{
  "n_head": 6,
  "init_std_up": 0.0313,
  "decay_shape": "linear"
}
Each number is 50 + 15 x the weight over the matrix's rms, rounded and kept within 0 to 99. Layers, rows and columns count from 0.

# up: layer 4 MLP up, 768x192, rms 0.0791, rows 534-550, columns 0-95
# down: layer 4 MLP down (transposed), 768x192, rms 0.0569, rows 534-549, columns 0-95
up534:75 45 46 68 69 59 60 31 42 47 50 83 52 37 39 35 48 38 39 34 83 64 11 53 51 16 75 74 34 36 38 71 39 45 72 47 44 37 47 43 66 32 37 80 33 59 77 74 25 65 56 59 11 84 27 68 52 20 04 44 41 55 43 68 54 19 40 65 67 60 70 18 52 35 59 57 77 36 58 45 54 18 57 37 40 49 48 28 78 39 28 58 46 41 58 49
down534:67 55 51 33 26 52 50 59 45 64 41 26 40 56 75 54 61 57 38 63 27 33 65 54 58 38 49 36 61 42 38 37 43 73 52 49 55 55 39 48 45 66 65 48 49 27 37 57 50 47 50 33 57 25 60 47 46 21 74 65 50 63 55 35 56 53 65 34 45 71 55 74 64 67 54 32 47 63 43 58 55 72 50 31 56 45 53 59 36 69 72 57 44 56 49 63
up535:57 59 06 26 28 40 51 46 51 52 34 40 39 38 62 54 25 35 51 82 12 45 63 33 34 14 67 26 53 48 42 30 36 94 58 20 09 51 59 33 42 43 45 91 51 60 34 40 50 44 29 59 76 48 29 57 35 57 30 41 55 53 79 45 46 40 76 46 27 41 73 60 08 43 11 48 36 61 21 42 00 12 50 59 27 57 89 37 58 41 47 67 62 33 86 61
down535:52 40 31 24 18 58 44 45 20 51 38 77 41 44 80 67 33 65 53 44 30 59 54 46 16 52 71 11 43 40 32 55 51 94 58 34 46 46 34 53 55 35 47 84 45 34 45 48 41 53 54 43 57 75 25 72 44 35 30 65 56 71 65 60 32 36 38 51 22 40 46 35 54 49 19 77 41 44 68 64 00 55 28 25 27 48 53 74 72 62 37 57 46 34 44 48
up536:45 50 46 41 38 50 42 48 62 58 47 40 38 38 64 48 62 56 48 49 53 54 54 54 48 49 36 60 45 28 51 56 48 50 54 58 37 51 50 57 65 48 44 55 59 54 48 61 50 57 58 47 50 62 58 41 53 72 34 56 43 61 49 60 58 60 60 60 55 36 58 47 54 44 56 45 52 54 55 61 39 29 60 49 40 57 50 56 50 47 59 49 50 46 55 50
down536:45 54 56 52 56 51 61 50 44 48 51 60 53 54 43 53 42 43 46 55 54 47 44 51 59 52 59 47 50 54 61 45 46 43 50 51 55 50 53 49 31 46 55 47 49 54 50 52 46 42 51 48 50 42 44 55 57 41 56 44 44 41 42 37 44 45 52 44 51 63 58 59 49 54 50 45 49 50 44 46 50 67 45 46 55 46 57 46 49 51 50 50 55 44 44 47
up537:93 74 33 28 53 37 47 52 24 68 77 54 49 51 60 47 26 00 51 47 28 41 50 35 39 20 75 10 19 27 51 43 47 65 42 19 48 44 45 39 34 41 59 46 62 60 48 27 40 63 40 72 35 39 48 76 60 37 36 66 41 28 66 39 53 43 75 53 29 54 36 27 42 54 63 41 56 61 65 29 49 23 51 18 42 41 59 52 40 63 12 65 50 50 66 15
down537:29 41 68 51 64 54 45 51 47 49 43 48 55 50 64 25 49 67 53 47 53 51 37 31 60 33 30 39 64 53 38 85 67 73 48 46 50 56 48 41 55 55 62 42 42 47 35 46 41 73 61 58 66 59 38 45 53 62 49 51 44 53 43 38 51 39 40 62 30 63 50 71 52 67 46 62 61 35 50 69 51 63 43 55 76 60 48 45 58 52 69 52 45 26 57 44
up538:43 39 53 74 43 26 40 23 63 31 64 30 27 33 44 54 46 85 37 47 59 44 60 44 38 65 39 60 56 23 33 56 41 65 49 67 38 52 62 32 34 61 25 14 60 67 67 65 75 64 42 62 76 57 39 48 39 58 32 51 29 62 67 48 57 53 45 48 54 67 19 64 37 26 33 28 36 50 51 52 46 24 50 36 59 75 75 59 40 53 45 24 54 49 59 55
down538:61 55 33 37 47 70 59 68 30 70 39 54 58 59 60 30 38 25 35 75 65 66 27 53 55 27 41 59 41 56 33 64 64 33 46 37 62 40 32 78 62 40 53 63 24 58 40 37 25 32 50 32 55 47 49 67 58 42 67 46 62 41 23 63 63 31 46 35 44 43 61 50 51 62 79 41 54 49 51 48 55 71 51 70 34 27 40 47 54 63 52 67 55 46 41 49
up539:76 12 40 59 46 64 31 36 33 79 43 64 09 49 40 63 54 68 45 99 46 38 42 40 46 56 49 19 48 15 52 40 32 52 34 45 49 57 00 38 53 60 49 40 39 37 34 73 39 16 76 40 36 58 54 55 42 45 00 91 28 19 47 46 68 59 64 35 86 68 14 52 74 75 31 63 46 42 36 06 76 80 59 51 36 40 73 50 61 48 33 38 42 46 15 50
down539:17 59 71 31 44 45 39 34 99 51 45 61 91 52 23 57 66 53 48 00 80 54 46 73 49 52 48 82 56 88 28 56 31 93 51 62 54 60 99 54 89 53 38 38 06 75 86 23 79 80 36 64 61 45 58 35 37 41 73 04 63 45 43 70 61 40 41 60 47 40 73 40 38 40 84 34 55 32 78 86 59 34 70 56 53 60 45 80 26 70 43 59 66 83 88 70
up540:57 42 66 74 40 66 74 42 53 25 08 56 55 53 48 44 60 41 39 43 27 78 47 44 37 84 28 61 76 40 42 68 24 84 67 47 32 27 69 76 69 40 00 76 99 15 51 51 40 38 41 73 35 56 34 87 43 39 33 41 36 14 19 27 66 47 92 39 93 44 62 49 45 43 11 69 42 58 50 48 29 23 52 67 66 37 70 61 45 68 29 64 61 12 67 51
down540:70 47 63 18 45 40 45 66 29 79 33 52 50 57 81 36 55 38 35 99 69 00 49 48 44 74 58 44 44 41 50 48 90 42 60 63 51 61 41 36 44 58 82 63 15 87 59 16 52 56 58 15 43 50 57 29 29 58 37 30 49 51 51 43 34 46 51 34 38 89 35 23 36 75 60 30 70 37 54 58 65 70 53 25 27 30 58 44 69 55 25 27 37 46 34 57
up541:48 29 26 76 37 70 20 53 32 94 44 70 51 30 35 57 52 25 45 53 70 79 41 58 23 67 85 50 55 56 50 65 54 63 57 12 36 37 53 35 65 56 59 42 53 56 46 30 31 70 70 21 37 53 34 78 50 16 26 41 32 61 38 65 19 51 65 38 26 78 41 19 52 53 11 83 66 43 53 42 37 34 33 77 56 44 41 60 84 51 50 39 42 70 38 47
down541:42 47 21 37 19 30 20 33 33 62 29 42 36 28 76 40 37 30 63 68 31 39 56 44 19 52 32 38 57 57 35 64 40 92 60 16 73 26 52 50 65 74 62 86 43 30 45 39 31 55 31 70 80 80 15 74 33 36 28 82 26 66 47 76 23 31 58 37 44 88 54 35 55 50 19 77 76 95 65 48 30 54 34 53 61 46 56 75 53 66 37 38 26 57 48 60
up542:69 59 30 90 59 65 36 45 11 60 16 47 65 54 65 26 50 68 60 71 52 41 41 62 19 70 49 30 25 32 44 83 23 64 68 52 57 25 75 60 90 94 23 44 68 86 35 22 41 52 78 54 50 61 26 40 39 63 33 64 46 33 37 54 61 37 29 46 72 60 29 49 62 14 31 39 67 46 43 56 59 69 34 27 14 14 59 65 68 65 57 44 47 27 46 32
down542:64 39 39 67 60 51 49 39 44 61 33 55 40 65 68 14 69 64 65 56 85 27 33 48 24 51 58 50 23 77 49 53 67 73 80 38 48 42 67 00 40 73 36 46 54 50 54 32 51 46 21 43 63 61 43 65 16 50 56 39 24 60 89 40 30 53 51 46 54 47 67 12 53 51 52 48 15 54 82 52 51 53 39 52 55 71 53 44 49 44 45 26 59 40 48 65
up543:54 50 45 43 53 17 49 48 66 47 42 54 57 50 56 22 62 71 35 40 47 41 41 30 66 56 35 54 42 29 37 43 59 65 49 59 34 69 51 56 39 39 35 44 63 56 66 68 48 43 32 57 58 50 49 57 34 47 43 52 24 61 33 41 63 57 42 45 63 58 50 49 44 54 42 39 14 61 60 49 48 22 43 59 38 54 51 54 56 57 50 46 57 50 47 51
down543:40 48 50 63 42 55 44 58 47 53 54 44 48 48 66 56 49 34 44 57 52 55 49 59 30 48 72 52 40 55 47 58 36 45 47 40 52 42 45 49 47 61 71 48 43 47 45 31 51 53 53 50 43 50 47 57 55 53 50 52 68 50 58 55 36 48 51 58 51 47 49 51 54 47 59 53 57 43 39 56 46 66 50 48 55 54 64 35 44 37 55 46 60 41 57 52
up544:62 66 57 83 48 70 24 50 23 30 37 30 64 18 33 89 42 50 60 42 49 34 51 59 45 58 33 55 49 73 46 67 12 66 52 41 51 44 67 29 83 65 52 94 59 45 20 20 44 64 54 75 43 57 41 51 38 80 64 45 47 35 27 41 45 44 83 64 53 43 66 43 97 00 57 54 66 56 60 46 25 10 51 39 34 57 70 38 44 39 49 59 55 35 70 39
down544:40 55 58 14 33 41 49 53 55 74 62 59 45 49 74 25 55 42 42 34 25 47 45 52 54 44 78 44 44 50 53 43 70 52 44 65 71 74 48 54 32 46 33 01 41 61 86 59 57 43 44 39 56 38 64 59 44 26 34 45 53 62 55 52 33 53 13 55 40 39 30 30 20 65 48 49 25 46 32 59 52 71 45 59 53 31 34 69 39 44 61 34 48 56 44 68
up545:61 36 52 44 31 78 73 61 50 75 88 31 59 48 60 24 29 12 59 50 61 54 68 55 27 53 62 35 43 42 41 32 42 73 99 46 32 62 80 25 47 63 32 25 61 66 52 31 66 50 24 53 60 37 47 43 53 23 48 73 49 36 25 18 61 43 41 22 31 46 50 56 10 36 50 19 91 72 56 46 31 52 38 64 76 07 43 75 39 27 34 30 35 41 59 49
down545:33 55 38 46 38 45 44 61 37 44 40 43 53 59 77 40 55 60 79 36 57 46 24 55 50 52 31 41 58 52 45 54 58 47 46 44 46 40 40 33 23 36 88 78 52 31 52 50 46 47 51 67 52 62 43 64 38 62 61 65 46 72 45 64 67 51 27 67 39 34 50 49 50 55 58 68 54 80 59 78 44 83 50 52 50 37 51 45 42 42 43 51 37 40 55 37
up546:24 79 72 54 45 38 29 74 58 74 59 54 51 20 52 15 61 53 55 61 69 37 38 65 48 53 26 48 77 32 23 64 47 58 82 77 53 62 63 29 38 61 52 81 44 62 42 28 34 42 45 42 31 65 66 63 35 51 51 99 27 68 47 22 54 35 00 49 71 63 49 47 92 67 34 65 37 73 64 19 44 40 64 89 63 45 52 58 23 66 55 61 36 89 45 75
down546:55 11 50 70 26 73 81 38 54 16 16 46 21 90 19 99 52 47 59 30 83 30 55 08 61 37 60 22 39 36 71 61 48 55 31 00 59 24 70 32 94 34 46 28 99 73 54 48 55 51 46 60 48 17 53 41 60 67 38 49 64 30 97 24 29 48 95 47 54 49 68 72 54 66 82 25 28 37 09 56 61 21 34 49 39 42 64 34 45 42 00 45 61 43 54 63
up547:50 50 54 45 54 47 59 44 55 55 49 46 40 46 51 51 55 63 49 49 46 46 49 42 53 61 47 50 48 37 45 49 51 56 53 52 39 50 52 47 42 44 49 41 53 45 51 58 39 67 52 50 58 65 55 57 36 32 39 48 36 48 51 53 49 52 39 57 55 56 57 50 54 59 46 37 34 58 57 58 48 39 49 53 46 58 55 53 59 54 52 57 43 54 40 49
down547:49 54 39 53 46 53 43 50 45 50 52 58 55 48 55 43 47 44 45 56 55 49 48 54 44 49 53 49 55 53 50 60 52 43 41 50 51 46 52 51 48 50 52 51 56 47 48 49 51 47 48 56 44 46 47 62 58 56 52 51 58 48 44 48 45 53 58 46 57 40 54 49 48 47 55 50 53 44 44 53 42 54 52 49 48 55 51 52 44 37 55 51 53 51 53 53
up548:46 60 43 58 49 47 40 56 59 61 29 56 52 49 81 13 43 52 33 54 51 41 71 26 45 50 47 50 44 34 39 33 24 48 37 55 48 57 58 44 47 63 49 52 86 49 45 41 34 28 28 78 69 42 46 62 48 47 42 43 44 50 64 48 70 45 68 59 57 63 59 30 36 45 30 31 50 46 63 59 49 47 47 46 68 29 61 73 76 87 58 53 64 55 65 39
down548:43 48 68 54 49 42 52 54 55 47 69 51 44 62 48 67 57 47 54 52 40 48 45 54 44 56 42 40 53 50 58 69 62 76 58 47 41 46 45 53 67 56 66 53 38 48 50 46 37 54 53 57 55 58 47 47 43 44 59 53 55 49 47 44 46 38 35 62 37 53 50 51 44 43 42 62 49 50 46 59 38 54 58 50 43 41 61 37 42 49 53 54 61 49 42 44
up549:57 56 46 39 44 45 59 49 55 55 40 50 48 58 51 47 49 57 42 49 40 46 50 48 47 49 49 48 41 54 57 45 44 43 51 50 55 40 51 46 45 49 41 49 47 54 58 65 38 48 52 52 50 54 61 55 36 36 56 51 57 42 45 54 49 55 46 53 53 48 51 57 53 53 44 58 52 54 52 45 49 46 48 45 52 48 44 56 52 51 45 60 45 44 53 52
down549:48 40 41 53 46 46 44 55 52 49 51 47 50 50 54 49 55 47 53 62 52 49 46 55 40 44 50 51 54 47 45 54 49 54 50 52 46 51 52 53 53 46 50 55 52 52 49 39 54 50 51 47 49 48 50 50 52 56 50 54 45 50 50 49 51 47 50 57 47 55 49 52 49 44 50 50 54 46 49 56 51 43 54 50 53 51 48 48 48 45 53 49 51 54 47 51
up550:71 34 40 35 52 53 36 53 50 58 46 46 56 48 83 80 57 41 38 55 41 62 28 37 44 42 55 53 49 62 61 16 19 61 56 42 06 70 73 73 57 44 36 49 67 31 25 36 46 30 34 57 46 56 55 67 46 64 32 28 59 55 42 18 60 43 82 52 54 63 57 59 74 54 54 52 45 51 50 43 55 53 57 42 19 50 56 11 48 48 15 70 68 33 71 22